{
  "n_layer": 9,
  "d_model": 640,
  "n_head": 10,
  "bias": "none",
  "parallel_block": false,
  "extras": ["normalized values", "learned residual scales"],
  "init_std_o": 0.0,
  "decay_shape": "linear",
  "train_tokens": 879400000,
  "steps": 13419,
  "dataset": "wikipedia_en"
}
Each number is 128 + 32 x the weight over its row's rms, rounded and kept within 0 to 255. Layers, rows and columns count from 0. The size above them is the row's rms in percent of the matrix's.

# layer 2 MLP down (transposed), 2560x640, rms 0.0391, rows 371-413, columns 240-319
size [ 96 101 138  98 104 120 106 112 111 103 129  84 117 105  89 118  87 122  88  93 100 100  82 106  93 111 100 114 103  92  87 119  90 119  78  97  97 123  97 108  85 117  82]
[[110  66 132 147 120 134 147 128 123  92  80  46 123 197 139 149 144  91 150 124 143 133  99 119 108 125 175 170 149 115 149 141 128 133  88  84 131 129 194 140 146 154 114 147 136  27 142 125  76 120 146 141  90 132 189 101  69  99 162  99 136 180 175  86 100 165 194  92  53 132 108  91 167  98 155  73 135  96 146 150]
 [134 136 128  58 101  98 128  68 151 178 128 145 112 140 135  97 140 145 189 137 144  99 173 160 115  95 118 161 105 185 133 121 153 156 109 115 167  97 132  85 131 115 174 101 150 153 115 130 158 118  91 146  92 112 122 198 153 117  56  84 144 136 108  60 159  98 168 114 131 122 155 153 103 146 168  94 127 145 180 140]
 [117 153 160 113 171 111 132 110 117  61 152 120 169 122  85 116  55 115 126 105  99 161 163 156 121 116 190 167 104 166 100 182 129 103 191 113 183 129 140 114  90 135 156 120 101  88  73  84 126 169 130 106 131 102 167 131 113 109 148 159 130 116 110  98 145  82  85 185 138 134 160 123 163  70 173 130 109  89 104 181]
 [ 90  98 103 154 116  93 121 143 126  96 116 158 130 152 176 143 117 131 180 144 123 108 125  92 161 155 161 162  69 120 108 134 115 101  59 166 103 106 128 145 126 180 194 162 138 113 128 140 128 102 140 141 196 173 108 145 148 120 138 106 174  81 155 128 113 103 124 183  99 123  90 207 127 146 116 126 144  97 122 111]
 [ 89 124 127 133 145  89 100 176 131 191 100 160 137 157 152 102 142 128 168  38 139 110 120 167 190  69 106 124 143  72  97 176 118 177 186 137 138 161 163  75 105  98 164 153 103 124 158 152 158  60 164  82 136  79 118 146 144 130 120 137  91 187 120 145 115 150 170 109 120 145 157 189 140 147 146 154  82 151 178 151]
 [ 97 144  57 103 109  91  91 155 151 134  99 120  90 180 142  73 112 140 112 147  60 105 112 166 108 156  38 104  75 157  94 108 125 160 131 155 168 169 101 155 200 128 159 163 106 142 170 122  81  96 197 127 119  85  80 123  61 159 109 147 130 188 122 147 150 165  93 144  85 185 136  59 119 170 162 121  80 141 103 153]
 [132 132  69 125 140 138 110 130 127 131 154 145 121 140  57  70 103 149 111 132 113 134 117 183 121 102 116 111 118 156 112 172 116  71 132  88 140 124 123 103 114 172  95 121 166  98 157 142 123 131  49 163 183 104  99 141 142  88  86 176  99 120  89 149 177  56 126 110 146 140 138 105  87 102 148 130  94 130 110 195]
 [179 153 126  96  44 169 167 164 119 180 113 151 182 116 114 118 129 179 167 165 113 207 133 162 123 102 116  68 171 144 109  84 118 125 162 123  91 157 128 157 102  85 174 172 135 131  97  95 141 181 102 159  90 116 149  78 148 126 112 123 194 152 183 158 109 119 124 127 147 124 175  86 122 165  91 145 182 121 113  96]
 [116 139 133 119  94 116 129 114 105 111 137 126 165 112  92 127 118 145  98 101 165  80  74  82 159 178 124 139 157 161 118  84  91 137 144 122  90  96 151 103 125 179 130 131 139 125 146 116  89 138 112 171 115 133 152 162 124 136 204 101  84 161 118 128  76 157 149 107 201 114  58  53  98 130 152 148 140 149 146 150]
 [181 176 121 137 153  94 149 134 144 156 145 175  89  85 177 191 106 135 161 176 156 111 114  92 184 224 193 155 102  78 122  79 141  94 123 126 144 153 148 138 178 128  92 139 158  69 152 137 114 110  82 110  73 101  94 154 109 134  54 143 114  97 115  92 139 170 141 107 134 120 118  84 222  96 132 111 168 160 123 152]
 [113 148 118 147 184 208 137 141 122  70 142 152  85 146 127 116 165 151 118 162 130 143 137  96 111 145 139 106 112 128  91 155  62 151  93  83 114 118 193 130 124 125 175 106 104 102 152 145 180 110  84 129  89 171 147  88 149 154 121  95 120 145  83 119 136 112 146 132 103 124 141 125 106  98 168 129 115 134 129 173]
 [142 140  62 143 119 135 151 168 169 154 145 181  86 136 113 152 162 122  84 133 119 125 137 127 133 128 107 103 178 134 185 105 204 170 197 144 133 101 119 137 142 128 116 115 154 144 192  70 135 135  87 201 142 117 121 111 108 151 127 136 135  90 118 176 130  84 168 148  96 150  48 116  87 120  94  94 117 148 160 137]
 [183 110 125 101 127 125 100  49 137 131 155  80 145 125 161 107 124  80 136 139 136 102 132  98 152 143 144 133 157 187  94  36 129 149 115 154 114 118 131 120 119  90 111 129 114 133 114 135 159 140 143  94 104 110 126 148  79  88 124 114 195 177  90 153 117 123 148 160 100 109 141 153 167 135 116 145 140 130 148 138]
 [172  81 109 180 118 113  77 192 115  92 115 144 160 169 116 114 143 168 133 156  53  81 131 103  72  96 171 132 127 112 137 164 131 140  92 118 128 156 112 158 188  99  84 130  52 101 158 119 108 162 121 115 127 159 101 119 186 176 110 157 146 136 136 153 171 156  95 129 161 188 160 108 166 125 122 123 115 147  93 132]
 [136 120 199 124 109 116 187 175 101 163  72 135 108 167 126 143 102  71 105 134  60 146 179 121 110 110 143 120 117 170 145 141 137 109 104 130 164 110 158  91 142 183 134 145 114 101 128  98 149 108 171 115 144 118 146  50  95 114 172 199 130 181 104  68 162 134 112 136 168 178  65 110 114 159 149 129 141  83 153 148]
 [145 104 150 119 129 152  67  99  80 128 185 117 120 155  78 133  92 184 102 105 159 153  95  97  97 117 143 209 143 107 108 170  88 103 108 154 162 153 105 100 128 193 120  92  70 160  92  81 125 146  91 145  97 134 115 201  97  99 151 171 150  98 142 123 101 152 128  91 136 145  74 103 172 111 142 199 139 185 104 166]
 [127 178 138 150 197 121 107  95 124  99 120 112  64 120 147 124 163 158 127 162 155 155 133 135 120  77 120 105 140 165 101 103 107 126 180 123  92 151  94  95  81 118 125  80 146  99 116 136 132  85 176 116 113 102 174 130 121 158 151  61 155 115 159 178 142 161 162  96 140 203 128 137 155  93 108 155  87  45 132 113]
 [117  72 115 100  91 153 168 121  59 177 137 126  66 139 156 105 132 140 144 173  92  83 140 156  58 149 141 125 158 110 208  87 227 102 143 120  80 182 173 121  94 147 142 146 108  98 133  96 114 114 129  53  94 122 178 122 134 146 147  84 129 105 108 161 130 133 146 137 108 101 149  80 119 152 172 121 166 168 180 162]
 [160  81 113 157 115 109  68 156 105 153 144  78 121 115 155 116 151 142 151 122 131 147  74  87 186 121 103  77 115 113 152  89  83 108 133 135 115 171 116 126 136  65 154 143 154 148  88 142 208  93 133 169 109 157 119 129 111  71 106 148 142 123 124  87 138 136 134 141 145  95 143 190 121 176  43 129 107 121 155  70]
 [158 150  79  88 140 157  74 154 135 111 119 138 138  33 127 179 137 139 124 144 161 113 106 161 125 171 173  94 162 128 156 139 103  85 144 214 124 140 176  93 131 121 137 155 246 105 169  95  73 140 111 152 133 140 100 125 135 182 121 127 171 118 142 167 122 101  91  97 140 136 188  56 139 123 154  80 133 133 123 118]
 [112 168 134 190 193  85 101  88 144 136 142 106 173  92 170 117 121 151 121  65 154 151 104 128 170 174 145 143 177 125 123  94 105  86 129 136 104 152 120 150  77 128 132 140 122 114 140 145 107 102  85  58 166 132 158  94 132 130  76 146 172  94 110 206 131  72  86 205  87 124 115 161  57  86 103  98 111 161 153 115]
 [108 129 153 181 149 115 135 121 135 154 108 152 136  95  79 150 103 123 136  96 134 140 148 146 156 130 139 100 134 114  81  63 110 152 154 137 121 154 103 112 130  87 154  85 150 144  97 118 120  66 118 124 132 197 143 183 137 117 124 130 144 134 126 133 135 115 155  96 158 143 162 105  98  97 165 154 109 143 102 113]
 [144 115 129 152 140 124  46 137 125 110  94 148 142  81 128 205  75  60 117 124  99 147 218 128  81  91  67 156 111 174  98 142  93 119  90 183 137 159 131 105  93 163 138 132 115  73 164 129 159 146 127 151  61 113 160 137  87 152 116  98  92 100 125 100 119  61 143 154 141  87 160 113 103 101  94 120 140 101 159 127]
 [ 78 149 151 122 112 121 113  99 139 100 158 127 143 132 112 195 138 172 153  50 112 123 125 130 163 163 163 143 139 154 159 110 133 111  98 117 147 135 158 127 104 141 161 141 164  68 165 111 129 118 131 141 111  89 151 189 124 173  72 126  52 113 106 101 145 151 109  75 133 162 160 133 107 149 241 154 139 177 140 186]
 [ 94 155 126 170 146 117 129  88 129 108 106 123 146 108 185 160 153 164 188 182 132  84 150 184 195 117 127 168 162 178  79  92 118 148 162 150 172 149 113 131 122 149 109 167 184 111 125 179 145 129 100  93 198 138 117 140  85 120 138  71  96 181 106 159 115  77 138  95 131 115 169 124 124  91  93  78 177 123 138 123]
 [132 165 132  70  64  83 174  75 168 129  91  97  87 116 116 139 127 122 115 135 146 108 208 109 133 145 100 123 156 133  87 165 135 116 100 112 142  52  78 118 156 124 179 107  90 117 175  86 129 141 142 102 115 114  99 106 155  97 131 137 126 154 168 120 192 138  52 105 125 138  56 111 121 139 145  88 127 116 136 107]
 [187 159 138 131 113 117 115 115 123  91  98 155 125 112 103 103 136 166 134 165  98 149 102  92 144 144 121 110 121 135  67 109 188 100 135 140  57 103 158 112 130 202 120 149 129 162  61 150  93 164 181 127  99 115 179 109 130 152 117 184 110 103 123 121 113  97 121  81 118 136 136 146  46 143  70 107 116 132 159 116]
 [115 151  97  60 114 179 102 105 114  95  93 103 132 107  77 165 115 128 140 166 102 169 189  65 134 149  98 130 124  97 116 121  93 134 141 165 130 137 151  66 120 110 172  90 105  82 146 176 140 181 150 150  88 105 124 106 135  69 195 124 133 125  76 125 130 143 136 131 123  19 106 137 113 180 131 153 105 121 141 113]
 [ 95 162 128 100 124 128 123 152  94 138  51 104  80 146 207 164  93 165  90 177 119 132 143  98 175 119 141 110 137 166 111 125 138  91 160  87 144 125 173  71  90  87 164 148 146  76  87  99 145  86  81  86 152 154 191 127 114 158 120 115 127 150 162  63 150 148 127 126 144 155 151  80 117  91 128 133 167 163  87 179]
 [119 117 159 185 143  55  65 149 143 122  76 144 117  84 139 101 119 111 133 134 165 115  97 123 134  96 139 159  92 135 166 156  86  88 121 178 108 113  65  88 150 138 107  77  90  98 121  59  29 145  95 172 139 128 165 134 132 120 127 104 124 166 118 132  56 120 129 133 129 151 130 130 137  70 131  80 164 122 154  97]
 [142 120 139 140 145 132 113 147 203 146 163  86  87 148 110 148 140  75 148  91 159 151 180 102 186 173  75 126 185  87 163 116 170  80 140 140 183 182 129  59  95 115 156 155 166 137 165 179 156 135 126 158 161 126 149 138 121 136 112 151 134  96 122 131 135 154 134 151 152 214 132 134 137 112  95 141 132 143 157 106]
 [ 95 126 113 113 154 146 138 104 129 163 120 125 149 135 105 149 160 141 102 141 149 174 100  99 131 142 104 122 122 141 125  98 141 121 125 172 146 147 188 171 163  95  80 134  97 140 125 103 100 209 145 108 157  43 118 101 166 138  94 145 115 131 114 136 160 161 176 155 161 139 139 172 149 143 166 137 109 134 147 188]
 [152 122 128 131 140 151 116  65 129 145 120 112 132 176  75 188 162 168  62  80 138 107  70 159  73 111 124 154 110 148 174  91 149 130  87 145 174 120 134 157 156 102 105  86 149 141  80 130 140 142 145 117 159 169  78 123 145  98 181 205 180 111 122 145 128  76 151 150 113 107 115 124 124 142 136 149 113  94  73 140]
 [125 186 206 115 123 133 190 100 119 121 177 164 145 119  99 128 215 101 114 122 131 157 126 128 130  88 143 145  91  93  90 112 152 129  96 132 130 105 181 214 142  86 120 171 167  59 169 130 139 143 110  97 151  98 119 145 180 125  51 124 135 103  96 183 135 147 164 155 127 131 165  93 157 151 101 118 124 138 135  64]
 [135  73 131 166 113 139 166 157 112 150  99 191 101  83 132  90 155 137 127 120 160 165 128 127 144 119  97 136 109  96 166  92 124 148 136 154 115  79 116 130 154 108 138  73 187 144 167 173 198  99 128 132 183 172 169 169 179 144 129  75 154 116 103  92 155 137 136  87 107 127 173 111 129 105  79 149 129 103 125 106]
 [103  99 102  78  79 141 144 119  59 119 160 102 204 139 125 174 140 134 100 124 103 157 105  89  96 123 116 159 100 100 103 120 140 114 110 104  90 154 109 173 115 115 212 134 151 122 143 133  99  80 106 104 101 142 129 127 120 121 122 106 166 127 104 167 134 139 104  96 123 106 124 142 141 165  95 155 148 112  82 164]
 [122  90  75 126 120 138 199  75 135 114 131  85 138 213 111 122 119 140  72  78 126 117 157  76 107 163 157 153 101 203 117 141 161 111 177  71 154 136  67 133 174 179 107 216 136 130  88 112 153 117 117 148 144 115 117 100  79 143 136 136  68 148 145 145  91 123 133  75 148  82 114  83 183 168  77 151 121 169 164  94]
 [133 119 209  97 112 186  92 180 123  79 101 140 178 171 101  95  86 169 130 139 151 185 118 119 158  89  99 145 131 141 106 113 149 140 187 185 139 129 158 122  73 163 101  76 162 134 119 124 153 160 124 113 104 154  76 134 101 125 174 140 141 108 151 196 137  72 133 137  95 126 143 199 163 144 169 147 131 144 157  98]
 [119 128 124 136 132 192 157 125 121 116  83 163 141 131 140 145 109 159 101 162 104 160  84 166 143 138 103 116 180 121 127 134 119 142 119 123  73 105 146 115 133 140 139 115 186 148  89  99 126 106 144  78 130 139 121 150  90 114  74 152 142  86 148 141 138 145 103 116 121 123 112 102 144  67 134 104 110 157 189 115]
 [144 127 108 129 150 161 146 177  87 117 144 170 105 165 166 108  47 152 149 138 134 161  82  84  84 157 115 188 159 166 147  57 127  95 152 146 142 149 131  90  84 184 154 116 156 139 131 203  84 144  83 119  95 139 168  97  78 239 127 165  84  84  98  69 191 151 105 175 162 146 147 136 126 177 160 109 189  88  67  79]
 [114 153 121 106  64  92 140 141 145 126 100 125 153  53  96 112 167 122 120 189 109 109 105 112 116  79  98 150  89 113 144 115 147  93 112  85  67 143 131 135 105 104 162 157 129 169  87 158 127 133 126 155 158  94 115 120 125 114  76 132 164  57 145 152 150 104 137  98 148 161 126 126 115 129 124 116 166 132 118 113]
 [145 134 136 174 129 123 113 157 185 181 126  87  94  94 132 168 155 145 129  93 123 104 110 156 132 146 174 111 129 107 100 107 130 115 150 170 109 181 119  91 109 123 157 178 142 115 107 219 133  91 168 120 161 132 168 119  95 140 106 155 168 118  64 170  96 115 111 117 128 200 130 137 218  18  98 198 193 127  91  88]
 [ 55 152 156 116 144 109 126 154 101 134 137 151  79 130 122 170 127 118 134  69  83 139 134 107 128  93  55 117 144  75 108 125 149 123 188 118 122 122 107 103 144 171 177 163 156 152 108 157 112  94  63 148  78  87 164 112 101 108 144  60 152 118 164 128 151  95  35 108 124 157 123 114 133  39 109 178 144 149  81 102]]
# layer 2 MLP up, 2560x640, rms 0.079, rows 372-413, columns 240-319
size [105 121  99 103 109 104 102 103 102 108  97 113  99  99 110  93 111  89  96  99  96  87 107 104 108 104 107 100  91  94 108  95 106  81 105 102 125  93 104  97 111  90]
[[134  91  92  93 102  67 122  41 110 113 169 124 144  94 197  69  75 147 115  84 130 146 112 139 114  95  86 115 154  72 139 146 137 130 132 119 101 116 132  73 113 131 173 155 148 143 149  87 110  94  91 115 132 136 135 141 173  95  93 124 129 132 142 118 106 100 190 112 162 159 119 100  90  79  90 126 170 172  68 130]
 [ 85 120 158 104 150 122 127 113  79 120  67 141 144 175 111 121  85 153 126 133  80 110 101 105 129 154 117 111  83 137  85 143  86 165 154  73 197 161 183 142 125 120 169  64  82  68  66 107  93 162 105  79 113 141 144 168 145  45 145 133 147 141 134 128 133  84  98  90 156 127 102 157 138  94 127  84 104 122 117 181]
 [ 93 124 154 106 159 102  78 177 115 156 137  88  77 171 162 102 115 135 112 153 147 136 135 112 119 116 104 161  95 104 139 108 113 177  96 153 121 167 121 153  65 119 184 135 120  68 133 121 157  67 115 171 119 154 109 138 125 116 134 143 121 142 134 127 119 136 148  87  94 170 150 143 151 167 138 121 133 125  95 126]
 [154 122 106 101 110 216 142 141 118 198 105 117  76 158 144 153 163 127 143 109  92 157  97 136 198  89 158 135  95 124  83 148 160 168 176 171 172 183 162  93  99 101 146 137  69 184 143 104 111 116 144  27  86 118 127 177 126 140  68  76 110 109 102 144 110 103 157 131  60 126 165 170 143 134 137 151 136 150 187 211]
 [149 139 116 179 128 144  89 126 158 111 113 145 117 168 117  89 159 167 104 104  75  88 129 226 120 159  70 135 130 141 113 137 139 139  84 142 118 132 102 141 141 137 129 103  94 143 180 142 129  99 137  99 124 158  97 156  77 121 148 135 102 151 170 197 108 132 105 115 119 140 144 133 118 124 127  82 122 142 156 108]
 [ 90  64  81 197 102 131 153 128 115  86 114 154  98 159 148 162 109 131  97 137  81 141 111 126 144 150  95  93 156 200  90 151  94 152 111 134 125 176 105 116 149 153 157 115  92 165 139 122 156 120  93 137  85 142  83 132  70 117  89 142 138 122 129 120 160 138 121 111 160  94  99 129 144 130 176 121 100 119 124 127]
 [139 127  70 112 141 175 117  90  94  73 104 208 152  94 159 135 163 126 117 137  89  78 113 113 130  94 117 114 137  77 171 200 105  97 150 149  96 156 156 164  86 176 156 168  58 140 126 104  97 123 130 125  74 146 112  59 100  85 162  63 166 121 113 139 107  90 168 131 171 134 135 186  91 131 112 109 151 126  88 124]
 [134 124 138 200 121 100 104 140  57 150 131 114 127 154 117 132 114 151  73  68 140 121 154  94 114 138 145 111 133 109 126 138 138 162 131 131 173  81 124 140 161 147 127 126 122  71 133 141 134 112 111 112 143  67 204 153 101 161 151 184 208 132 116 114 148 173 103 132 122  74 175 142 146 166 187 101  89 140 117 172]
 [102  90 130 156 157 132 127 126 127 165 147 183 135 154 111 158 110 151 156 172 119  97 139 121 138 116 120 135 134 207 107 147 107 111  63  94  78  88 156 111 143  77 149  89 114 114 149 119 134 109 131  94 170 155 126 181 185  87 151 134  91 129 181 150 152 176 167 126 104 148 126 123 152 116 115 138 132  97 128 129]
 [174 126 121 107  45 125  75  99 166 127 138 106 106 130 148 126 119 188  88 168 113 132  82 128 100  92 143 131 107  88 179 137 121 118  90 146 140 194 142  97  90 191 125 132 137 106 115 109 106 134 134 100  72 119 152 149 111 179 121  98 109 141  34 123 115 143 129 140 142 102 124  77 159 161 116  91 111  77 141 122]
 [177  93  90 145 130 149 147 164 109 141 131 113  95 143  88 160 136 189  80 136 107 199 150  95 105 205 180 107 184 138 134 134 151 122 218 174 101  81 125 127 196 169 154 159 108 150 119  95 144  99 148 196 107 115  64 132 139 184 153 104  82 163  98 141  99 111 135 153 141  97  98  98  75  90  93  78 131 132  79 138]
 [142  84 129 175  95 163 126 125 172 187  95 142  74 174 127 165 124 120 101 132 133 109  79 126 111 130 106 102 129 156 209 151 167 159  71 164  95 139 139  63 124 111  71 130 119 141 109 102 161 158 142  94 134 169 135 210 151 128 130 117  72 143  73 138 138 179 137  78 140 151 153 152 125 163 103 131 160 132 133 103]
 [101 100 127 185 157 138 105 126 135 131 124 175 158 147 179  64 102  92 115  74 129 131 190 145 168 126 145 101 164 138 102 175 155 147 151 161 106  84 185  53 158 114 132 163  36 156 151 124  69 123 157 137 255 123  72 127 149 184 153 168 113 136 154 124 139  75 136 138  76 171 102 125 110 126 140 168 125 144  77 128]
 [133 127 126 107 125 117 118 150 125  77 160  87 141 130 124  76 124 148 110 127 174 117 115 175 106 150 134 136 175 147 126  96 158 173 112 120  57 105  91 131 116  58  85 140  91 160 160 139 115 188 138 135 121 118 167 154 178 177 125  40 172 176 119 184 159 152  90  75  87  68 166  95 151 105  91  86 162 107  98 101]
 [102  85 127  73 102 150  95 101 107 151 182  89 158 138  89 124 142 150 189 133 108 101 156 128  98 121 122 127 112 113 146  74 149  65 155 139 191 116 185 121 113 102 131 142  68 146  87 167 136 234 118  94 121 190 107 110 131 141  86 154 134 144 141 105 104 152 134  87 180 131 117 103 139 119 105 211 156 115 127 132]
 [121 104 119  96 176  75  91 108  57 145  91  87  64 121  80 106 143 122 174 141 118 114 173 113 161 130 139 170 177 143 153 110 113  97  78  96  88 103 130 150 153 119 185  85 164  82 101 170 170 115 148 107 139  78 119 147  75 212 174 145  99  88  91 150 154  99 112  94 136 110 168  84 172 159 116 134 147 169 161 166]
 [122 114 157 144 124 140 148  62 131 134 116  88  88 105 136 124 120 134 176 163  67  92 101 193 154 135 130 149 151 150 181  97 104 137 171 130 139 167 127  66 145 112 170 151 129 121 118 108 116  93 195  64 122 126 136 117  86 208 200  87 124 174 125 126 140 121 175 170  89 119 117 169 141 245 103 122 124 201 133 103]
 [ 80 105 103 108 164 201 138 117 129 134 108 166 158 172 133 137  78 160  99 104 100  98 141 137 167  83  70 109 158 105  95 129 137 113 185 103 159 150 112 120 131 214  64 152 114 136 106 120 149 159 119 135 109  87 130 150 142 119 138  58 146 124 109 125  85 173 185 145 128  88 144  78 158  83 136  82  95 124 148 114]
 [165 143 120 109 172 142 120 186 184 127 157  60 126  62 117 110 198 151 165 140 123 110 116  76 145 115 181 122 147 112 119 127 183 170 164 155 119 168 128 119 105 159 128 117 146 133 141 167 130 153  70  55 152 154 113 126 170 122 112 155 178 152 145 140 162 126  99 120 133 187 145 133 105 187 130 105 150 127 121  88]
 [158  74 148 145 197 168 135 138 106 146 156 141 122  61 141  99 142 149  95  97 170 129 131  99 143 130 140  73 206 149  84  99 164  52 147 174 111  90  68  97 206 104 125 103  71  43 146 158 147 122 105 126 125 178 175  88  82 110 113 148 170 190 145 196 126 150 116 144 142 166  90 136 125  95 124 112 137 237 145  96]
 [183 115 117 116 140 122 133 139 148 139 110 140 145 168 136 162 145 153 154 119 170 178 133 133 104 121 147 205  95 105 108 113 134 146  60 171 136 125 124 144 112 113 141 109 156 130 147 145 176 149 116 114 133 112  90 176 127 151 101 161 122  97 152 123 135 122 117 123 140 114  89 141 139  66 156 107  84 161 166 152]
 [128 167 132 102 156  94 111 170 199 126 173 104 160 130 106 166 126  60 126 138 117 142 139 119 125 130  98 187 131 151 184  73  75  65 161 173  95 174 179 189  83 118 101 131 116 110 142 143 134  95 111 166 178 151 142 139 123 209 145 122  67  91 112  91  85 133 134 129 101 156 134 170 110 120 144 141 175 104 165 152]
 [ 77 148 136 138  94 106 152 134 145 100 156 124 188 154 162 176 132 120 143 139 157 144 123 150 153 128 128  94 118 132 112 134 143  83 133 152 153 122 193 141 130 190 144 159 168  92 119 153 140  91 128 108 112 134 133 115 106 145 134  94  67 130 134 149 162 100 213  72  96 185 181 131  89  98 100 146 152 151  83 106]
 [108 152 129 163 173 144 150 111 129 124 107 148  64  82 128 132 129 128 172 163 142 162 113 131 174 122 200 128 112 105 120  81 151  98 130 101 142 147 122 147 133 123 132 143 172 133 164 114 108 139 109  67 144 155 125 176 120 202  50 111 132 195  88 121  98 101 126 109  63  99 154 101 125  93  99 142 166 112 138 137]
 [127 159 126  98 106  75 135 123 119 153 106 119 115  87 120 156 107 147 193  85  99 178 181 128 127 179 117 106 134 154  79 137 120 152 144  73  93 101  61  88 139 131 128  98 139 123 153 131 144 166  86 106 114 124 120 107 101 108 187 100 131 147 146 109 110 128 109 112 139 159 116 196 147 129 150 139 122  87 161  88]
 [118 184  99 118 130 139 166 168 116 111 118 113 120 149 156 100 172 118 126 147 128 136 181 168 149  81 140 172 142 116  93 107  80 174 106 187 167 115 110 170 113  74  99 188 128 132  97 122 105 144 141 150  78 161 126 143  90 135 121 178 131 134  87 164  92 113 160  88 125 106 136 119  91 140 106 136 138 121 142 183]
 [150  87 107 130 121 157 126 118 187 115 106  54  93 126 108 145 119 111 102 224 158 138 119  86 104 139  74 122 122 153 161 117 111 141 138 114 169 129 119 133 121  97 143  87 124  85  93 157 170 142 131 121 131 163 159 136 103 124 145 106 174  75 123 155 163 143 133 158 118 127 168 140 120 189 108 150  95  11  97  80]
 [165  72 108 121 188 111 118 144 156 108 138  89 144 153 122 113 147  68 135  80  95  96 173 187 125 179 162 127 100 155 174 149 147 106  85  91 117 100 157 134 121 135  97  96 132 135 136 133 128 140  96 209 119 115  77 151 119  96 132  82 140 150 132 164 138  97  81 148  71  95 176 197  92 137  79 122 166 163 144  74]
 [127 104  82 116  76  90 138 128 131 118 120  15 140 150 157 117 102 200 133 150 133 125 117 141  98 132 160 111 111 129 219 119 155 122 135 143 118 164 134 194 155 138 162 168 142 124 146 125 203 106 175  82 105 145  95 161 106 134 166 154 172 138 147 126 126 132 131 151 137  77  62 136 161 184  96 141  92 101 158 148]
 [ 77  92 133  85 113 114 101 173  88 141  85 139 119 160 148 178 124 168 132 122 139  82 107 187 143 117 132  94  56 147 112 194  85 196 127 160 140  87 127 115 147 122  85  90 149 167  96 158 100 136 165 124 124 150  92 133 122 182 115  88 119 174 118 140 115 135 173  45 151  81  99  91 190 148 136 157 188  70 142 191]
 [163 145 172 127 108 127 127 133 141 189 130  68 146 136  64 197 154 114 137 110 166  67  96 165 126 112 151  96  95 178 175 185 103  95 108 150 149 187 189 106 168 116 138  99 207 127  96 112  88 154 117 128 140 179 157 110  76 141  53 108 115 189  97 133 145  80  94  85 123 111 129 114 168 155 108 104 138 161 109  98]
 [212 235 137 137 167 158 138 155 161 121 155 114 180  74 115  99 105 127 110 114 171 160 174 161 156 116 146 137 160 173 140 149 142 112 125 122 136 139 100 149  71 190 139  99 103 104 129 111  70 111 124 169 155 109 122 152 175 167  74 144 104 108  71 185  74  48 151 135 115 131 131 199 147 153 137  94  97 157 135 188]
 [ 95 132  98 126  83 122 138 180 160 127 102  95 126 119 154 171 131 100  97 137 156 186 132  93 137 125 146 150 135 113 116 135 133 136 114 151  84 127 138 136  93  82 148  82 126 130 104 120 136  93  54 161 108 127  90 136 109 141  53  90  65 162 152 195 104 120 145 171  70  98 121 136 163 121 110 163 158 126 142 165]
 [128  62 142 144  84  89 144 177 151 175 138 138  93 101 111 104 140 126 163 132  89 147 182 137  91 122  78 120 108 224 110  45 154 162 185  68 113 130 107  83 178 154 147 155 153 141 136 190  77  82  92 159 119 139 130 157 115 143 182 121 107 115 112 128 127  72 115  92 136 157 132 114 159 103 111 154 125 206 148 201]
 [163  90 159 127  61 114 151 177 110 137 221 160 142 140  69  73 177 178  85 101 100 128  93 124 146 137  82 189 146 107 162 126 117 115 111  61 112 113 103 150 122 104  89 102 115 179 107  99  84 135 124 162 136 149 159 152 128 148 102 132 135 108  88 149  93 146  81 104 102  81  83 130 148 132  66 154  67 126  79 143]
 [154 160 120 168 136 147 178  84 138 127 116 104 127 134 121 177 123  97  63  74 111 134 149 123 133  94 150  51 119 153 117 123 146  87 188  85  97 115 133  42 116 132 157 128 139 134 103  87 135  99 129 166 174 177 146 127  75  59 106 124  88 131 143 127 109 135 139  95 139  92 102 117 152 152  78 164 161 121 128 130]
 [145 117 133  94 104 108 113 135 170  62  82 140 123 108 127 132 116 162 141  94 113 140  84 196 140 134 116 139 169 138  87 154 201 147 133 124 170 108 173 153  62 120  79 136 153 131  77 149 193  86 123 115 146 135 109 143 134 120 130 149 168  85 151 120 137 149 121  77 171 130 150 159 163  98 113 126 133 107 145 114]
 [150 122 152  84 177 132 170 110  85 128 163 163 142 139 130 109 114 138 135 165 116 129 177 144 128 138 123 100 153 171 159 113  90 203  77 114 146 106 130 161  99 105 105 106 184  79 133 166 164 145 112 174  93 112  94  94 121 133 134 125 118 144 115 145 118 195 106  59 132 110  81 144  91 136 113  95 147 103 163 140]
 [145 117 150 133 141 187 186 166 121  84 132 124 104 160  95 108 140 127 112 186 127  93 113 155  99 109 122 136 106 162 154 129 115  93 149  78 195 137 152 120 137 191 160 131  45 164 173 137 115 105 110 144 133 137 157 175 122 105 157 103 104 131 146 122  61 116 227 105 159 110  81 144 112 161 108 192 104  94 145  98]
 [106 134 148 127  97 122 145 150  81 152 118 125 149  97  99 155 143  71  84 167 134  83 103  88 135 126 130 187 150 164 133  59 165  78 159 109 126 177 121 108 103  91 152 205  73 130 147 128 146  84  79 153 129 100 127 136 124 116 131 120 105  91 109 183 100 142 119 144 122 103 137 121 145  80 159 155 117 169 139  98]
 [ 89 125 134 135 171 136 117 155 116 153 102 131 124 142 134  82 156 133 128 183  49 151  91 156 115 118 122 120  52 170 115 117  80  70 168  85 214 186 156  65 156 147 114 163 138 112 115 107 165 120 103 153 142 175 106 132 105  85 114 162 102 128 135 198 103 107 201 102 142 145 110 110 140 113 147 158 104 103 137  33]
 [100 125 114  90 124 129 107 134 140 113 162 123 165 166 129 209 155 151 116  71 150 133 167 133 105 155 161 130 166 103 148 150 173 159  85  95 100 102 165  40 127 135 138 188 113 118 138 105 113 136  88  98 142 191 152  86 143 131 124 148  55 117 112 121  89 149 144  77 152  43 122 139  84  95 118 159 101 129 139 156]]